config.yaml
parallel_block: false
init_std_qkv: 0.0208
init_std_down: 0.00491
lr: 0.00793
lr_head: 0.01
decay_shape: "linear"
steps: 3440
Each number is 128 + 24 x the weight over its row's rms, rounded and kept within 0 to 255. Layers, rows and columns count from 0. Numbers have three digits each. The size before them is the row's rms in percent of the matrix's.

# layer 3 MLP up, 384x96, rms 0.269, rows 263-335, columns 0-95
085:144101113133147143161122108109168170092156134096153129149109142164078168118126126126145118130120142128089142158146138163110137111130084108159170098105141169127129119168113154118155087148120113144093122132129131130138131136090170178157158098150152148108167169117097105130134108123127112155
107:145128106095136093176106142147125122167138155115134155120135095152136142180144143111121130116097143153110166132132184118129170140094119114153125093123094134122146114157094123108152124153091152125105180157140127108126114120176158115125159133135122128104117133175141092137141102097124080177
089:116112147150147130085161147157107117160120151126154117093116113085111123117105116109130068119131136094120124130137142134178179125142089091149115143144112142140121102132137105131102143072129151066141134129121121131100126112079114114140145134122109135113122148118175102177170135139160080104
095:121111156130084156133124141143134140131131108110199126176099098121139110106131085150136090109159147138140127106115131143147167129154091115104148144127122148111132097099119125178096117106105147155106176201097173142100119121163147117140105095121093126108135163131140134127121143125151132119
113:123143131161128105152063137133123150163158157164126180119109143098156104087134155153110093105140136143088128096126127087117138167100139126109161121058126136136105134125120139086115125111114151175168106113107131130138103112163131116123120134117123093150132161116110079136119151136128089139
101:116086106116107147151149108135154141117180076141145168167113128115162123161105098131142142123107174147123143142124139075138110117089134143101172126092138120109139127110145128143096132123137126113167107144138148115172122117189110138124091175117173104138136152179104127145115123153123134124
071:140104119159121136141154159084127121101118160118120112099128091118143103146141146144133101099185098152140138103136119114099111127174093124138121120155146124159119125140142135105138181126082149139088151071127157148150158186165112175137142124107141121169125099118121165110129113106100120127
123:138131104172115148105174119087128135112118137146122099150128085094096104084150149104163119156115181095122122111098143108083150100130144148141116119115151089128151141144108175149167133144101123126132125127050099148119138108129129107113140169143164123090144154118098127133120139152136137120
097:113128096089115159097162117109109105129147154077155133147174116120108148146099129124157123098118118161106127132166122159121141114110105099122158126111140141100132105111164155152119135137095142093165140101177135128156185107125130169098142109111131102088107101120152154156134077111096143117
068:081144157114138107147132116137106137128173110116109123133111098154154158141125091122125095143061079117147119113182083138141130156108138141140120124150070107127109079130150156152179124124136070154097145111124138137143124140124111121111113148117071117138109119157150114129119113129151106112
076:139158191135126179075133121133171122139175123163103161129136162149141143136149141124142137095123132123143135125141133136188159141154191138177144112161132133111125167114126145140139154134126158147121156171140136116133106107125164162133132106145144106091159131151093170136141132145145124123
090:116130125123106138106151122110142123123102164104103170155107122104102159120172142152111084139086119132132107145132100102134117125092124048104136121130131128136148078197146151119116169158117140135095132131139153120107122103138092117146148135146111111157168165132115148127120097130142069125
101:101152105126081113078142120077147114189095094107127143134114085121165165126142107121136142107116132119153063126138113093086137144118104115112147126124143119114077092132132112150142138165079131127121145109133156133135122152162113114121088118158082109155140138134131122133103094131117135100
082:102110152118135104140129143105121130151160105129144130088127152112131175120090170122096099123116150178109098085141080136124116097126068126135146186149139107145127085109187111103130145126139155103149121112150111124110115141140116131104145098109100118121137169111093115098108172133139110109
086:132124099145100126123105113130129103145144161137103082095112129121153148092098134196133146124097131135153132115107071085134109131152119120108152083119152121123107115147163152149109135145147178157128149169179119124122090115138137116100187132161168115141130165136130128130128093142121095124
106:105118170092116120120080120118163156159121132156136128120075076091145123121144137165136131125139147089126133116118129096124162150132150098174147106114093103114107130085116156128140129137138116159159127149148144174147106158122138156146133149142127150173136158186134099091100139114092114134
104:145125179104165143107134095118136108136153123179089097173123090143146153103126168136170112143106128104113141123079120170076143111140129161131156138104140132127089108092142101139150128095114115160143160106116152156157145121119156133120127168097164109134129108141104123132124174135144121102
086:141103117153152133138128140138117167118101154122117139080116127157098126128162181118163109088158111126094131106143152105120077129177126115117111118138155125171105114147134153126166126119115134166139146079156128124143125116146141178185199133144128102141139118116126110136124137159085116118
110:129112104159134120125161133169117154179125135189111117138132090102125162114149117151132127140165124088124151116104154087086113071104133106146119146141111107118146118104113116148130160146114124147136125081106132150121173119104113152129099144119124151187151122126161144061142115131144101134
049:145132159128161108126165120120121141136164140111152133138159121187147142146141166122106114175174166122127158147130158169134136123128149146158141108134096142091150105113131149175120148167100100162138158127132147127154121143109178118134116171110148112095140144145129147153150093135192148131
104:117110134129121063143142125112109146156107117136161102145128137175123125129095125147157134103188124088127128104164138107147116101093082097143121126162136107128149154099091148141133131092125090126140137100105125143135114103135104133135127137134094133120096182160088187123119172125089119111
102:121130120122093136107131160149128130155081157125156152149159103111103117134126098122147111106105105144140177117134212124089129137122173123162141085152121110085097130176136094139124135120138146134155111121106149114133165104096103178151109125128130104151165114087147104117110131106117117140
097:127075108094125130088139082146136126099148146065082124141130088128081151082087130154100147140113126141115141130111091137095105155136124131116115115120126145128165123137144127124128159155080108115146115090113124155099139148113130189132155131117158105128132118135125129160082108118126171102
094:132115143178122116081099149157107126130102136134127124136090148155093128118117100122157161125184114132135131111122151116125087160097110164115173165146141149101142111108147126186092145130112186150125123099146155166122100106135083126115141128152093127149097123138111100162119148112139133160
107:168129154127119162140100109151128136108097100155151126161106154165097141106081169101158109166121118122137137133124106148152115146108142153117166129134088091117128116147130130145135140111105113079123173084112128137133092115147152160087113147154163113086132111150107174085122156095128137117
108:151117109153152141146145167138081165171136126137143107071103107112132099153166132139146070137118133103086145096145149111161088131152116089135120125136128102144157109137136139121154109147138110131145117098174120115135106155142114087114160116115137165140097067150108116145117102122125088142
101:098146122112104144116108113119131128139108137102123133136140137157137076129132108104115101141103152112144147136125143071147098147085116117125152097089074124146166075120146095137182075128143112100101133128106128109100101076128105155143122125129146114156136140117134098088132072148101108143
109:120143080157127127109084126104099151137154138120138121126119115097148179131128111146109099075119127174128084126101122141104094107130096146137098128141107142157125071184137168164137170123142150139126109136161092112110133139123142147139143122118129127129134083130168125103104121082104105088
102:140149127136163097113138120079139134134165138135166120083129131106136132120106147112113147124108132106132131084163104155117111108147141140111095172167144120131086137107122091140159144114085139132121081145101139107163143160116143152125150167078174115156145141124108133145144162100088104079
100:109115104128168137150111133114141118110131121114131141059161096122131102133118149069140120125133111112105130064127128122166099141148165145128137150126121149107142135089102128107155100101118162085162137114094121104121107120056154135123118123099162131131104134084130145139073117100138116114
096:128119105126146109115144118141091114153099121176137185142097120136163122179128163110112063135130117129102150145147128174110093115131109090135109144143103125118103118112138117158133110149124095143112106133137157110125116103131153096146105160111074098120133183083140116095131101171111142131
110:132110117130187177077162126124114146099118119155125099135128171128136104137149144105161090112149097118098151108145151128148094107186161165129125101110113119089142135103130099151132118145168080125143144122112132148140104115126174118135072170131113148121142090123114125142104144158119128123
095:164165122078164142121127185103068112139123159114184094159109146114144145137152133118114128090100130135153145121169131125080122113128119093121126143126126140097086134164140120078125140125121122138099129139092118174107104144152147171142161155149109129130113132126104108149122138145143093108
093:137113127137132117163130138137143138105188107113122133128158157096112125154117124158080116113126096104119152122154154134122133165133069169120179137124129106144146148104111167173157122102171172138131113149156125158160126187104144108145161111134130118119093144153114123148104141118117076134
072:090120103099184141141133165118091133123198138113132132167104119128126128107127137145118136144149101131090115103167134162092080118146114131162124114141097145120126130071131142110129083114117139121097129146162145131126170174138165126167174145150135115144094156115111138112110119121165137140
083:135147136171121149134098141154143125102125167068163104147114107139097138129178121098110094143175096135154196103129113145132125155172170101086128157119136090146132175116151117096127096098133139133130141124124111129147170130120127148140119109144113106104152154088112151138108144112139122122
094:168147120095162140099153162120103097123123152137122116133130131176169089135109133125129089136102129122140181085136131128135150128137152149130093123141130166159148135119101143140100139107167130095124181138112107075160104103090108156145114089137172091094152150121145158120146113132141126103
096:105132125108130167120160132149130162118135134099140150101113145139090118140081128120132124093143170133148123127118063124119057118146096148138126138134157132148181110095152093137161122123150117122088103137141132142101111098085156118135080084062134117143140135157130123139141146151135139135
107:129175110090085128135095131139161129115139090132177128141120113157109143113165180156113122110107100182146104110126122100112184188128116149135121135090111090118122108118122100125131141145171159130081114114159141107150121088108131140149140130135116150094130131156086138128136093133119135109
098:089104146130134113125075164095130138143139171113149098117123118130143126141195108140099139153072125140164120122177183109123167151150095114183135127110129129138107124109110134133152138143132124148145121154179133115115111122155097110142110134103102157149117126151112102112115073109159127115
114:137111130118121140117165128069120152109143125173130126096129129125142084081101158115176090155103119095148139093141097096115085116160142105117136121133145130147086111125132114107110107147096109144113119148140084083124074146109141127079172154137145114141160139105109130120121141162101127125
103:096119093137129132112116121129126139099174146112161119079127126079124121138118110154125114146118149119105141110110110093130087110123141109148130154126130154136128152145142152108127108142143134137153103136122068103132165105121096133123099065089191075121136149073113154145083150103131121114
089:122132152114120134107152124135151128148150177112104132099081123130159170148166148137125104098094144139116132171140095102135138128175103101168108144123086131100166147123112120116101118134135148169127136143122147129085076171149109107174132136131106115085138140110097138153117124127183092122
097:116121150108120122108091121139153078160171154104187124132146090134136136141132129145109135132152122141144115101098142133114130178128138148143138144131148136124135159085172119083089133138142147102105106106176170132106142122139106149123108117085080060108125103151141135139112115095132124090
087:152098148135114108083100164162163136158147090103169135132122137164105166093110141167181082136134125134158122123128089126087123160127127153164151062105118157090108114161122111102116126152107140116145155127150152164134116139151106110136140137115100122113116148129120115170148129130136147152
096:145103124073156133138186118115157123131115162121116115091105128126143134122132189108132148122130111120142142129140139130155104122133142116137121128159119096155162126095155154138122147129119161112091177095137135138145110120164124136099136074203120156120099105132100105118102083131146095085
092:121157099132085127122158173098119114119135159127141123105099183142153139159128115088137089147097143140122121145148142101149102089131128115114143140124133084142173140134082118124099089098136111129121111114147100139122112103110130155110135121158161110076138157105164150142116080148071154111
098:122131141136149153154098125116126103149140109131138185115102147142106141102187139145128086142126146177117083150139133117114158113154106113152144139130155099102151102135072128143126146101079122136092110154145154127109167119131175137119097135107084087098088127112111125112124114111085102122
101:106123103110128086085078108114118124131126129116105112090122105091141150148104123135071127076131115178121121100126142138141125095104138142125106119069088129158082089120140131119133153096145151106131101103161111116110081106106158128131139146115122141127114137125140170158137164088095129127
095:160108110164138170195179132167114155134111172086148150109141081115142133087147117094123134101117170133142164135117132114124161164107120127131134160112117133143169123102122153110103118108168103122095137133145108127145114087148110128122137101142135099126171133129111111160116087134167117123
116:101071095147133123150158099150121130150185150153117090114134118111117131092160122089155115111142162149127151103101157115143129112067102141141110106095117123131091149111143147089143116137139077186150147162117141089165140133155151110120119140116104143127111137100093133130121125109101119144
095:117153080142092157136123121136126137095144139151092132090161120146143152127160098113127139127153133093108118089180133094128149164123109147118167175147167122141169158162140147178117160143102167122128116092168137149119065140139137143148149111113136150116096100139122139151117125134101120133
109:153085174138115122149133120117110136116104119124149108103115119134149118099164147123159105143165127130162153125126121147124099172167131163181156150138158115105093145096143113157132095086090106180124115123110168112148101126147100116081124119088121110146141112132116120129118135155182171121
104:067143110158156149138113084138116130119116155174112101145154118109158136168114102108088116123126112146121178097151130126155122175104137167137139099114108106141137079131127158110137130123173125115125142146128143093113130181106109078107117136147112132109121118145108128134077121132114077162
096:126131165120118110109130135138136168130147103174134177128095158112099118154155126125142114154097109086125110139124151128077113147170125124174135119095070117053122120096143099100093118122104130151143118154129176149096138120148138133150140101125130105139146134150109144097121087155103119118
083:127123155113116111111141131085127150132116152159116129188135139144125103141114127163158087142092125151166153114149121121132116098137125162125119127131168145145154141137147170095105082131146124117087162146188121100112100104108100100095128123115071122138158169175133089129095141140120126138
085:127126146133105100083126156148120128148143152130158118119131117151184139085148151117161102150113118114127163086144112104122126134150145163173140142168177193105112129115142157109170117097153161091135147103111109104143131092089131152122135104158124120161127126138129081132135091123132146152
118:107126119101156170068108136117113158175108146180114146111137167120126124114114095099132115168162136113119139135135168158152162162122106120134160152109125089118161084100094119104113148116102111147115094103095138149136090129084108148152153125140128116130158143093089134134123103134142127150
104:149145101119122121146140102127142164178111162121112092139125118138155094126142153127129134139105113158174172112112115181159151100106121173122114111142117166118119157113121144135142130119095134117080143128089117080177127129141104136133099131125101180095142096117097178104166119139134102129
117:090119078132112126130154122141139131074092094089152114098127144119137157144140093120094109127151142127158173162147123144150132111149123132159087123104137141133118179113155102144112128100080136173110124113145126103152105103103096134130124116088106123126177138130099155114146121150194127118
099:126096155096124138090096117103145109139116171122118146137123113155142160098157127133122137135110167159167139116137149153139146167151175152158111100075156138129152093101133110110136130124091162066109100122126125139086136188109116110115125143120124152127146105121106109146129109143162085094
091:158113142092088106118157124109165115103115131110151106123117106138163131107101174136133125099139140145099147081141070148112125148163123152138182146143082150148113102097140120144133114116137163136122080109104091081130130151125165139101118154135152132136138100137074150130168143117143134097
088:101136092131140107123111174104113116138097144122115150132147082119129092143104143137113122102128108181145108124132144100137116085128099119169161116143124177117101140119136130142104157100137184103151110178121125168147109154130107152126147116104116143159167111146140132151116118053166123107
085:130141094144120125087184154152121132140093134114110175077104068105105116138139136080088106169120123126090110089147139156124144149153142135098128117159134126156121129134160151173142140128132142100109135144142126128105152137139117139166123124129137138086145138137120153068080136135086137124
108:135100093087116083128170113098154145158134136123123138139163137129167103160161105074143144109109142121093106130175155126135081114122103094142131117116128149142141144128089148129077118120106127121174170121134117119128128107087143130172109118101128105100118169162179141145120126117127100124
097:099124111120123138100130118146107139133143135074129082158113178163088127101182114110136142114121103169176128111144153119137112156136134132151093131131127158121165095161100155077112157123152117146159105131101167130112109122121140154133162111148089131173133122177123121108091109144105122123
099:129077118137105141103150136136138136138092166159150107101147146154101149159180129100130133144098105095131163148139167091139141104116116136162123163133113083160158095163144116148133133100103137161162152124145128144156138154135151130153170152076112166152124146145114112145129119146080104126
096:128158089124175151116092155177105147108154142105158085118150090158120143128111194107096117104106130117144150169175133127146109110120153113150136119161146102106113147124128099123108134075125118067129117164152108149113114096128114161128117104144140149110138134115122099142113105111120097147
093:144135136128105117127100127114132108119096111135082194132097081074090156142151135099108104152126145173139135140082097127119135146138141117122143131144110107092122108117129159123092169156089158167099128112138132140176144106163127125119100120107152120124161165109126126130123120071132142161
110:159125150171113075127114166104097114079135132148143140127092148125094169159144141092137112100167126137109103119120103124097100162151134105102131121106113115160165082154116106115135137113144142103167130121105131127129110093152112143148171161097104136092132133095114140097139125121143078092
099:069116111086156138117121118095162138152146135101096110103141100062087126141114170112141157139128124131143150117105126126122109122144120143141153118112128119128128117121111138125169097114146107148141106165082119075132129152109170119070128134088166132108151150087130123115082119148165127144
095:099098140113084154089166128081176119131156142074142109106089089114150152148101147153133148142116114125109127117067132110111139120093118138119120120089098149125103112120136120098149132178110148158148147124145128149093110156151159110183138132112127129149153112115096110124107096130106124098
103:140129114135128121122132131139145144131195129142092137134075117144154107151087124166128140157102142132172147098144132100115091073121169153161138098117135194109127101147080131130133122161112156108107124116150162119150135153140134092125135100122159125125136163109114095126132118136064131138
# layer 3 MLP down (transposed), 384x96, rms 0.26, rows 263-334, columns 0-95
100:110145173128121140103156107114130159111139162129103135119117100125132146126153097096100092130161155100122149141149119101105134129151108130115130147163105145140182121161131133184110133127149166101120149131172089074123097150124173154141147124129168107138098123165064126111141121126092143135
104:127139136143105148170096140094070131141125124187107125125141156144155090147099138128124120113130117105108148136127092137110103113116149116130140117123167107146107148087155118120118144116124112126093094122058138109127166175139114118155138131135148146141175155091072169116090132146149111107
082:110187144100085058133096078106134120118153127117124110155134101148117131111113120171128141165096113118077112118138071116129104111115133119110115097096143098068093153130135134142143121149108131162100128148137089112120109147120133144114104123151153109137139117104109145100094095122136104112
093:115127085122131159103107169117119158152083160134125079165112132168150097138097134139153143126132119160082117140114094128162136085106113126128097104130124085151144169121166148122151143110162115110093117169148132155128129128099074141146136126149095141138111140135146133118087108155157146160
104:126108135097163120145118114131120114146182107096117146122096168109122122110137139132162131097139134151123121131104125169132119114142166108186146151147151138147100141123134107112125108176134165108126126158102141153059143113103098142133141176123131138083138110103121124173075124120149138071
102:060089128145130140122164088149101121095147114150106058150111112093070129086122106133137118087147135158087148104149124117158149104105151123131104135112130164132127129114093113150135109116106142142127128115117111106152165143123154124120150124147111129144155189135101087146154145123133114139
083:152094137070115134124107121121119120139108118063114135107146090116116145162143127129107116150126109121132089123152067100119140136137100091121151162159133124144127160133085114145142145117105106123120111147135161125096172128157143113105168096115136189137155126112121135050117118122107142127
105:089133161101110120114111103132107126134164146132145090136174125100138097149116119114118121207127127134118133181127151120111122132121165107098157140074145114132148125133165126112122146136128125143118147123107151106158061129177136117162088157117137165093144160146113152126164127095114148126
092:073185155101136144102119083132113110114131132090123107127131128134124106098119107132127121131150138150113141114091141133150163168152123070082124130174131114134140139131141129105155163125111154113168141139081138149162159111123136152090107137139145154111155103172145129095154128150081166111
076:116128145132155087135157164123121125113124134128134129104138133162128109179114118110122076136087128117156133130132093147149111120075127151131093184139125117133144082129147160113125080146119104094129126096096138147151148128134087155118135137094095143149172143142147172141103135132175122186
061:117077101109168136128164097138095116117106118138164142133162138094134119149126127154147119146190187136135120134117126131118098143115154144166096141116155115160133127129102128114111120128127091124149155148124158142094179109178111065149126157124111163152103119133164106128145166152116141135
098:122148133158149129120124111150172129146148126091155102113152098141113146086126126117117150142138163127123137101161162112098143131105148145154106117132141075167062144069092126160153140139108126078097145107143099098131173151099125136129083139117128113110117135104151156123157107138110133163
108:156105129151137096150146136137153162114142184150081128135136145130094139113091065073109118141134141118064089117128148163110148136134135120150141109149084130113138110150146179131126132106162125121143106118145118134137117112077128132102162169116145150134124106141083085125133126108136112106
085:180135152118137151138116120128139138139109154115147137162107125153072097103177112134148136155148141095154116148123152098104179120131133120109145136106154114144140112188127160166120168119102127142083130097155093136124095105138135121127110129134164162120150104155167142141115103134184153161
091:101127163168116143147101118112142116110136106143115152137120139110112142104149131157097159130081103150080106151136169137082150110134146114102138157165087114171131146155107154128091151165117089096134104122134108174146116130111165126136144126089136122124081130114128098081134102113121088149
114:136130120121125104104098086112105146140082112083163119164141104132178097103122115135116145149125149135213163135144133111157148116119135143171109100129078140122131101099139152131143117150097116102154120165158123147171132137132139123108105135166159150147135129094162123083115119134120129154
094:144139153114114130155073163171111097088154112149100167105167133114134134130127142181105117111119108140098102113113156130131151177088146126121108125123138149112122116109130164138095164149140139126130152147131145172162136142123107175084134125157142116087130090109133141125094074105131115154
087:144097133097136138123109156092099152090102120119114133094134154135147092122136152115164124104106146151140126129135112118114114156128129100114119178120147157140131142118113128134090112138129094146145089129108153101141183099172060110162197142092128087121113083132118146113145147115123120161
110:093148156118157139133115147157068117136126147125114112107154135169144104139109144114152133091131113132137158127167128142189074112164117113139162121105155122132123153137126137102133130133141131166144125159143103078161134148103124136124118142126148165084141141177100121118119104127052133096
056:103096145108134141119107087073095120093134099141134127137139136145130089148141111147135129133126132110120115157132133106142112148169165123129135140135154131151112201137099110117114085145141118112153122131121152185140171128143106083156123122165129161181159115157150128139133199154129131133
105:109129143129118092183107106098089144123080113120135124124140123146131126063113097154102165113146132129148133166155110162088178129131090113109168139118090147097106135110123165121147179107108128116144104107126114158095135128126103127132137163151142138136117135163085160126111151113127131174
105:140130109121128111101105131121110116117096135119058136089121121116113133131108104062136101101128152085157137121120124097170154114162167129112113100156125099125156118179155142091114132128149132130168082135126142126134129121119115083104117103155145139062120128140096121129154137105088155142
087:070150135134126081123135130139101118178173136097119153111123150136146124166119150152130126165128114111122123136157125125153166086060129121157146133121171118074132118102116122105142130129181129131152130115150138111152106136153169125146102173149100155112156148129092159111125104137141103155
108:130168106130135132165135107110097116123137166110129138121113136092102098101102089142119105142166111117075152102110137150125100138136166138122155125128110139118152112165129138114173164110114121126109160099130110123141139067089144174142116175141169112141146099096143129111118150091158141180
105:130104137139142123110145099088115122132119117116164129120111110123142113163143149118131126156107119163142155130174146142160092146159089145162140091117095113111134113111159077090112112175128079129155164138122105117159136158114107100112108129145139120124146161193129143140138161144195117152
120:128118103134170085140106148107158125117099158107128128135122147164138085119118139144131091137074109128147122105161131150134134099121092127124110161107137096135121138084127078137137150092083105145121142101137141199151137115108107140162145110171089111151103127152100124123100167137088126114
095:094146113102132144160156160130111115172132127105133135144137140111104135087109121169110097116160131120119142145107150092134158158109148092145096151138122131102122155112083111131169126113157092111101074146187090174081106131125101123153095149140135105135122130116107170118145167133145114133
112:133116124133158124133131133165107161160112080095151146144131121119147104140144191124114129154141130123119153120124109122138163138079140123152128104133144119104092144054132084097125113163113106117105142109139110152125142108120059155096108131136101067145146134129134131157147145126171099145
104:128150121175092124147135099136146169142120127096148130128152142132143135108155119163105113118119102146116121138102089135118100173088098094141079092116172154118133098109128161149119155127154109128133168088126082139138087133149112136142068086182137115135129139106124121111134176123123138127
103:146155121151097132165138133132120138156148132077150137159122119082128124093069120161108129138170145174076092092120136117141110114120150113124123069149169151117124127133129147111115147111154089153136125166134117142115194109120126111140136141137100110139121115104112162106146139099132087158
096:138156126093110147076110120135099128142152128124108125083135140162151125104110116166139153146106161133137138105140078125129100161145095163089092125101115135093149143129141138128168186119170132124125107122122105163132072116103137123083133165134142101130107124111128085147135160127135165090
104:110102086103129117134102111164108146137093117111140197078113107163155108088182107099116113103134143161127147137156108153124117096121154136131121126146115124123136082148159152153112133114127160124159114095130134150168151122093127163105162108117155123125124131108125117131101148065130155153
100:147141154145160138168137074094132112132152132127115155151110151118129085113152142131108129169137079186136079123148162142122142126130084140141122136102167111092151135117136124181143108155150106120144139178132151123140127099086121138099111152178148115140152140152164121120121145139135163108
088:113121167126160123108124110127111150147083083122117090131090113122149092117135145163132145134104149194110148158092119135172107152104124108113110137129112104128153134098152110139103131139123105112120151141091119101148103080129120106079098114138109144127147137130124107131160153132132215131
089:087103114175087121111110115155162122110107138172152122079173135115141132115166137144156132092054140128098124125165141110132151122152134117151155113100106131144133170126129130158130154112148137130101147107099149125140121116151106137128102097144139160112090078136109124116152148135102073110
092:101143162123070114123112136118145161141130087167113120115135099104103146090131139119120154131114148103092098109145111125111120166116147141150139132112141138077128128119066118123164181141132120082143141142153117126114149148106149133139140172112148128166126159147123099158174169124158153083
100:121117156105139134087161153092164102132119150112131091133094102143164095125051153163160134114118113104165138135125153129099110129127164092155113100132139115150095126089139089128135141140157108121160170132130137122161110112103072109131104132118144136126140170119149149118116170151110109149
097:121142147138138150120132142135131141077123113137127104127120136127045132141081100137100168143098114108138190139114144122159075182145140119158154138100146131129133122090128100103107105101146126168149075158102105134108124136134108133152094092146123119130130116127153107110097117101137162129
102:129174133112122106160152144160087113127141113162101136106160119124098129159134139145099135098166105128106104146096112132123171158105130123149164143128126140127149094169136151100129169115156104095142130174108113068122131147150129175074114120096130116096118135142117159112144100123127168090
101:132136133100131148126123170158166161154133103115136084148107153062116117113110136107132092106093132113181083103151177128131115123136134112138154111120156158143096139151129101165161147106166155168113153139106121137127110136138116100133166152111121167126135123114194133146123113154120157119
101:162093118128117129150090170164122116156129118134152133134104123114107134144174100135119137109167149159156175134161113127118139123123114126111120111159134094122094091124112150148157162102120122116113085105155095116120221110133142163117132152138099156098129122131130104179153095136110137132
087:133141140101120168146101118118105108133099096131134136216092138153144126137144096140116123164140119115144142123126151155112118151136118149128151098111115126119153129071143091122100132103132111145128120157114139113113081107065140096120140136119075148127116130149122099121073113156187117125
103:128165133147139131150100149127108107115117115127129132138133150131189142092101110058089124164116108085145154128117153137110132180104121160094142082152143135113150132091131128156150116149109115140144120153095140166125093156127149095123156114123167143102167099160129104149148101163113128138
090:161110091106148093120150114110132083107123115136119140153102134123134173114147095055088126081125155120128122138117143162081127098086127160116108115168081132139148142132132109141162126159123170114156085110115109095114145124144146124146141129090153158104119096152143132147149110136131161124
093:074140115104094120097110142124123125119146114141099153113118133102164094168175130169108124115130155102126127163115102142148154129158103130135160096131094094160103149138131116189133089121150134144144152136121095111138090128158158113140087123103154117107082146133128108129141080131082156136
104:162155137131122137148066123172117164141099114158178132149140127104096135144107095147133117122115113145098113169102161139107134167132141149111114125148143115159115126105093172090111167128113119114134118156140102198102094109161128105101109105122115095105108087154145138136124127139161142136
099:122094113140144109108091148083153089124176131161118170134075154090138135126160121110118126078137097100156138138112147123149122123159131112145134173105129092100147101123115096085107126141121092152169092125165149174139101141115117136129121138175122111101145166124130136135137120153097144148
095:132150136155113174112173127132139163158102065110130144191116137135140111117108145138139121112155118088112140121131139181139127140151119136147138143107130119126090083122089085097100111134122118147139137117117134123167114133123118082123143191167130089159151139137118112144088098139099144156
089:101145121077102132151156147102183140145119127146116112194119088093071073126125097165136104145110110102144127165116058146116129137144135142130125117140169147152116125145118128115141141130127124159132132148141145115154129159115143130099128132094120084127118142096125112156101163129158132163
094:114124149109175098126090130150154168160126129139098105135130149123150140107121101145142150123128117116111107161146105151127118130129132119140154140128103164152099185122107121092148122157094167165166077167106130153137084120131115134101061089110113156120138148145120091112145145120096142094
106:124100146187119091159120150150114085135138112075152136178084093106136080090121116147154125111127142116128126123089162130120125147114102145120128141111143130161075123106158107097099100133151090122126102121093109118164151145106094147178132114130110131137135138103146133128119115150083140140
089:115098133108142135113129142098097148128085133154162119108131136142099139131105164119181118149125097118132191157133116118123109110097142100123126088110076149139104125130127101092135066116125064142127153118109144123110106114103108104141108179182111114148133148077132121136146115126116121141
104:133160133132099102126117135161131147091108114147115144167181142147122115120120097124133117131130157128118150148116092104123125158153107117155108127141127174150143071147094142099159125125113129133128132130129130118125116141133121150105210086137159134151134091063103136090135090115105135187
102:105168185110122152145098061134124127123140123119095106125134146144133114157137118158082143129114105151131104108116097117144143096160141148173116139122123149146170109085151172197122149113117157130126130098161126110105108145096109095121121114104121123086147146135113139136129130080131167121
106:141138114116096177151161137119126178153163105147146129095091139115109106105147135114117121119130118135127155159090138158153130156175107168144105138124123110111074099101126124089112120099099105147105090149161154160130146136155142152143100098131067128181124155132142168129120132133133148141
082:104139152096121074143126127092100136139155112125122185106107111095135133130163107167113153151121165126076103130151129160125161151130099120142143140162122096139139146118135145160116132157136134101104131167156147092134153098128104110138130128110099162143117110099165106131178185104098108144
102:146146149095127134116130136122103131100094107157124112158111141152105124133093095100115103169065169085118090123138102107156113105122150133118172087140147123114091112107112108117116181110067178143122128142184107145163092141147138143154133096122138116132136138138117108137147121136124134113
118:155144139141133138142129133139101117109166175153146112136133132162094176153134121139126122093131134113129144117128185125166107147150056129120105167140129131129116160147120142142159086111090104125112117111117142126133113109156128127098095155128198118134084124146157094139093159116164126091
111:121100154129153210104158133119140139136133141149091124119086129159143132153121208094104166100162150103099180115102157123125108079133145144126133137131099134143108099088128156126138121126151148171118142110122106092121167132124128143108148143158086135131130113131134141146136123151146122137
108:129102117122114146133110125119169078129131122129089128110152142157158104169125114114099082105096141110123129102126083127114146178132148124115139118131135138110133074133110093141141137113103192119121105150114172127136116165149111140143120117086131099137173069086112089137127147157130111157
095:120188126097131114131110146086093143112145064156128112097133076132148125083137121077127157108144145116100152130125106150114125134169143123084135186104138157116121139126130129105114120128166148140115136125166158164184157143166091101163151131115111116134106112118126114143137118123127145134
095:130157106139108127135154127135105109153125142106101128139109130115107155135152136140146132153144091092094172122125159109145125098110112162135067086154142163138118119089099108117072146110167151111079111126113147128125060106154140157114154120132135136131124151194137108166114133141148134121
088:137121131114116142150156093172134110168164140131130161135095158126125145141139172111163112177144142077077139113145132149150131094154181135110103135098122168124126119118090096122139089114152116177140146077138165118132117148116135137149115121136111157145127162121152115114137136129117071152
091:101089157119117150119081128147118102129110089137135154174146157121152159101122112139141143097116147157108139155103085123185137111112120102155160112089126189131109105142134131104113142131140129133158127107097165134120163103123112127151117152131091092173141105120163135174146123116096154105
099:131125119144089133115159120093094094151118114127151100141145132150106129116161098129153171130094088104122136152144106175115152092133102123173120132136093106091110103125112121111116152117123104129190104171107139139178161186149100120119106083148136114134122119169117128108137111134155128102
097:112173143105139088093141114124132143131172119129125133131129142150135086146144165121110132168161126112141090138096139133153115132140140101151128116093077141129071136133132108078096140129110129175163137129142121086128125129094142115126054158111177101111117116154120142130109117097096106136
092:112088099124157132201143141153137119142157135120145157144125151092156132118109089159136101174161092202128116155155118156138141132136138150138125112163155147171099110147091131141160094109132103107111132157140121077132152108132121108119137152155127098113136122137141150098111157129151121122
105:154111160159136134123182107117141130129147160155088143120145157140128147119135117111135107135160122098099116080156147129119123133133135144174157104130084109093118140090141146112143095143100128158118140153098111134155140141124153093157130175124126181137181099147081179143136141134171128113
098:090137136116120107100123136092143127101131183134153099119173104181092104137068124164148121091089152105164160160143143100104155120190124141112126138151118129127116128104113111102094139122148123104105126134130102123131133150100139096108077120162104124108116136091143106155115117131119157128
102:106129095075117139138122089115164129146102130131112122075167128088166111129118110130115117132079129132138109085090134152152150149123107133128144119133128118111106142099166156100140159143126086136090074125110112107129138114096163109130154103149127116100133093176074138141144108120121128082
090:157115138129143119107136130140131104153127121092094106115149112116176102145159132144123190133163123131134101115150073101072133087134169148121127097143172145141103112145127104119128120149108121089102139109133129129085156125149183144103102145100117118098127126092115146126132078136168095114
099:127146128147127128084122113150150113172111135149127122139160148119161183146128128126089140136101185135147125095113094126126131113102121130133162120132128130141144079127162125161158110090124098142137145113114090122160049101108108101110101089141167156118140135125151130173140130114121150175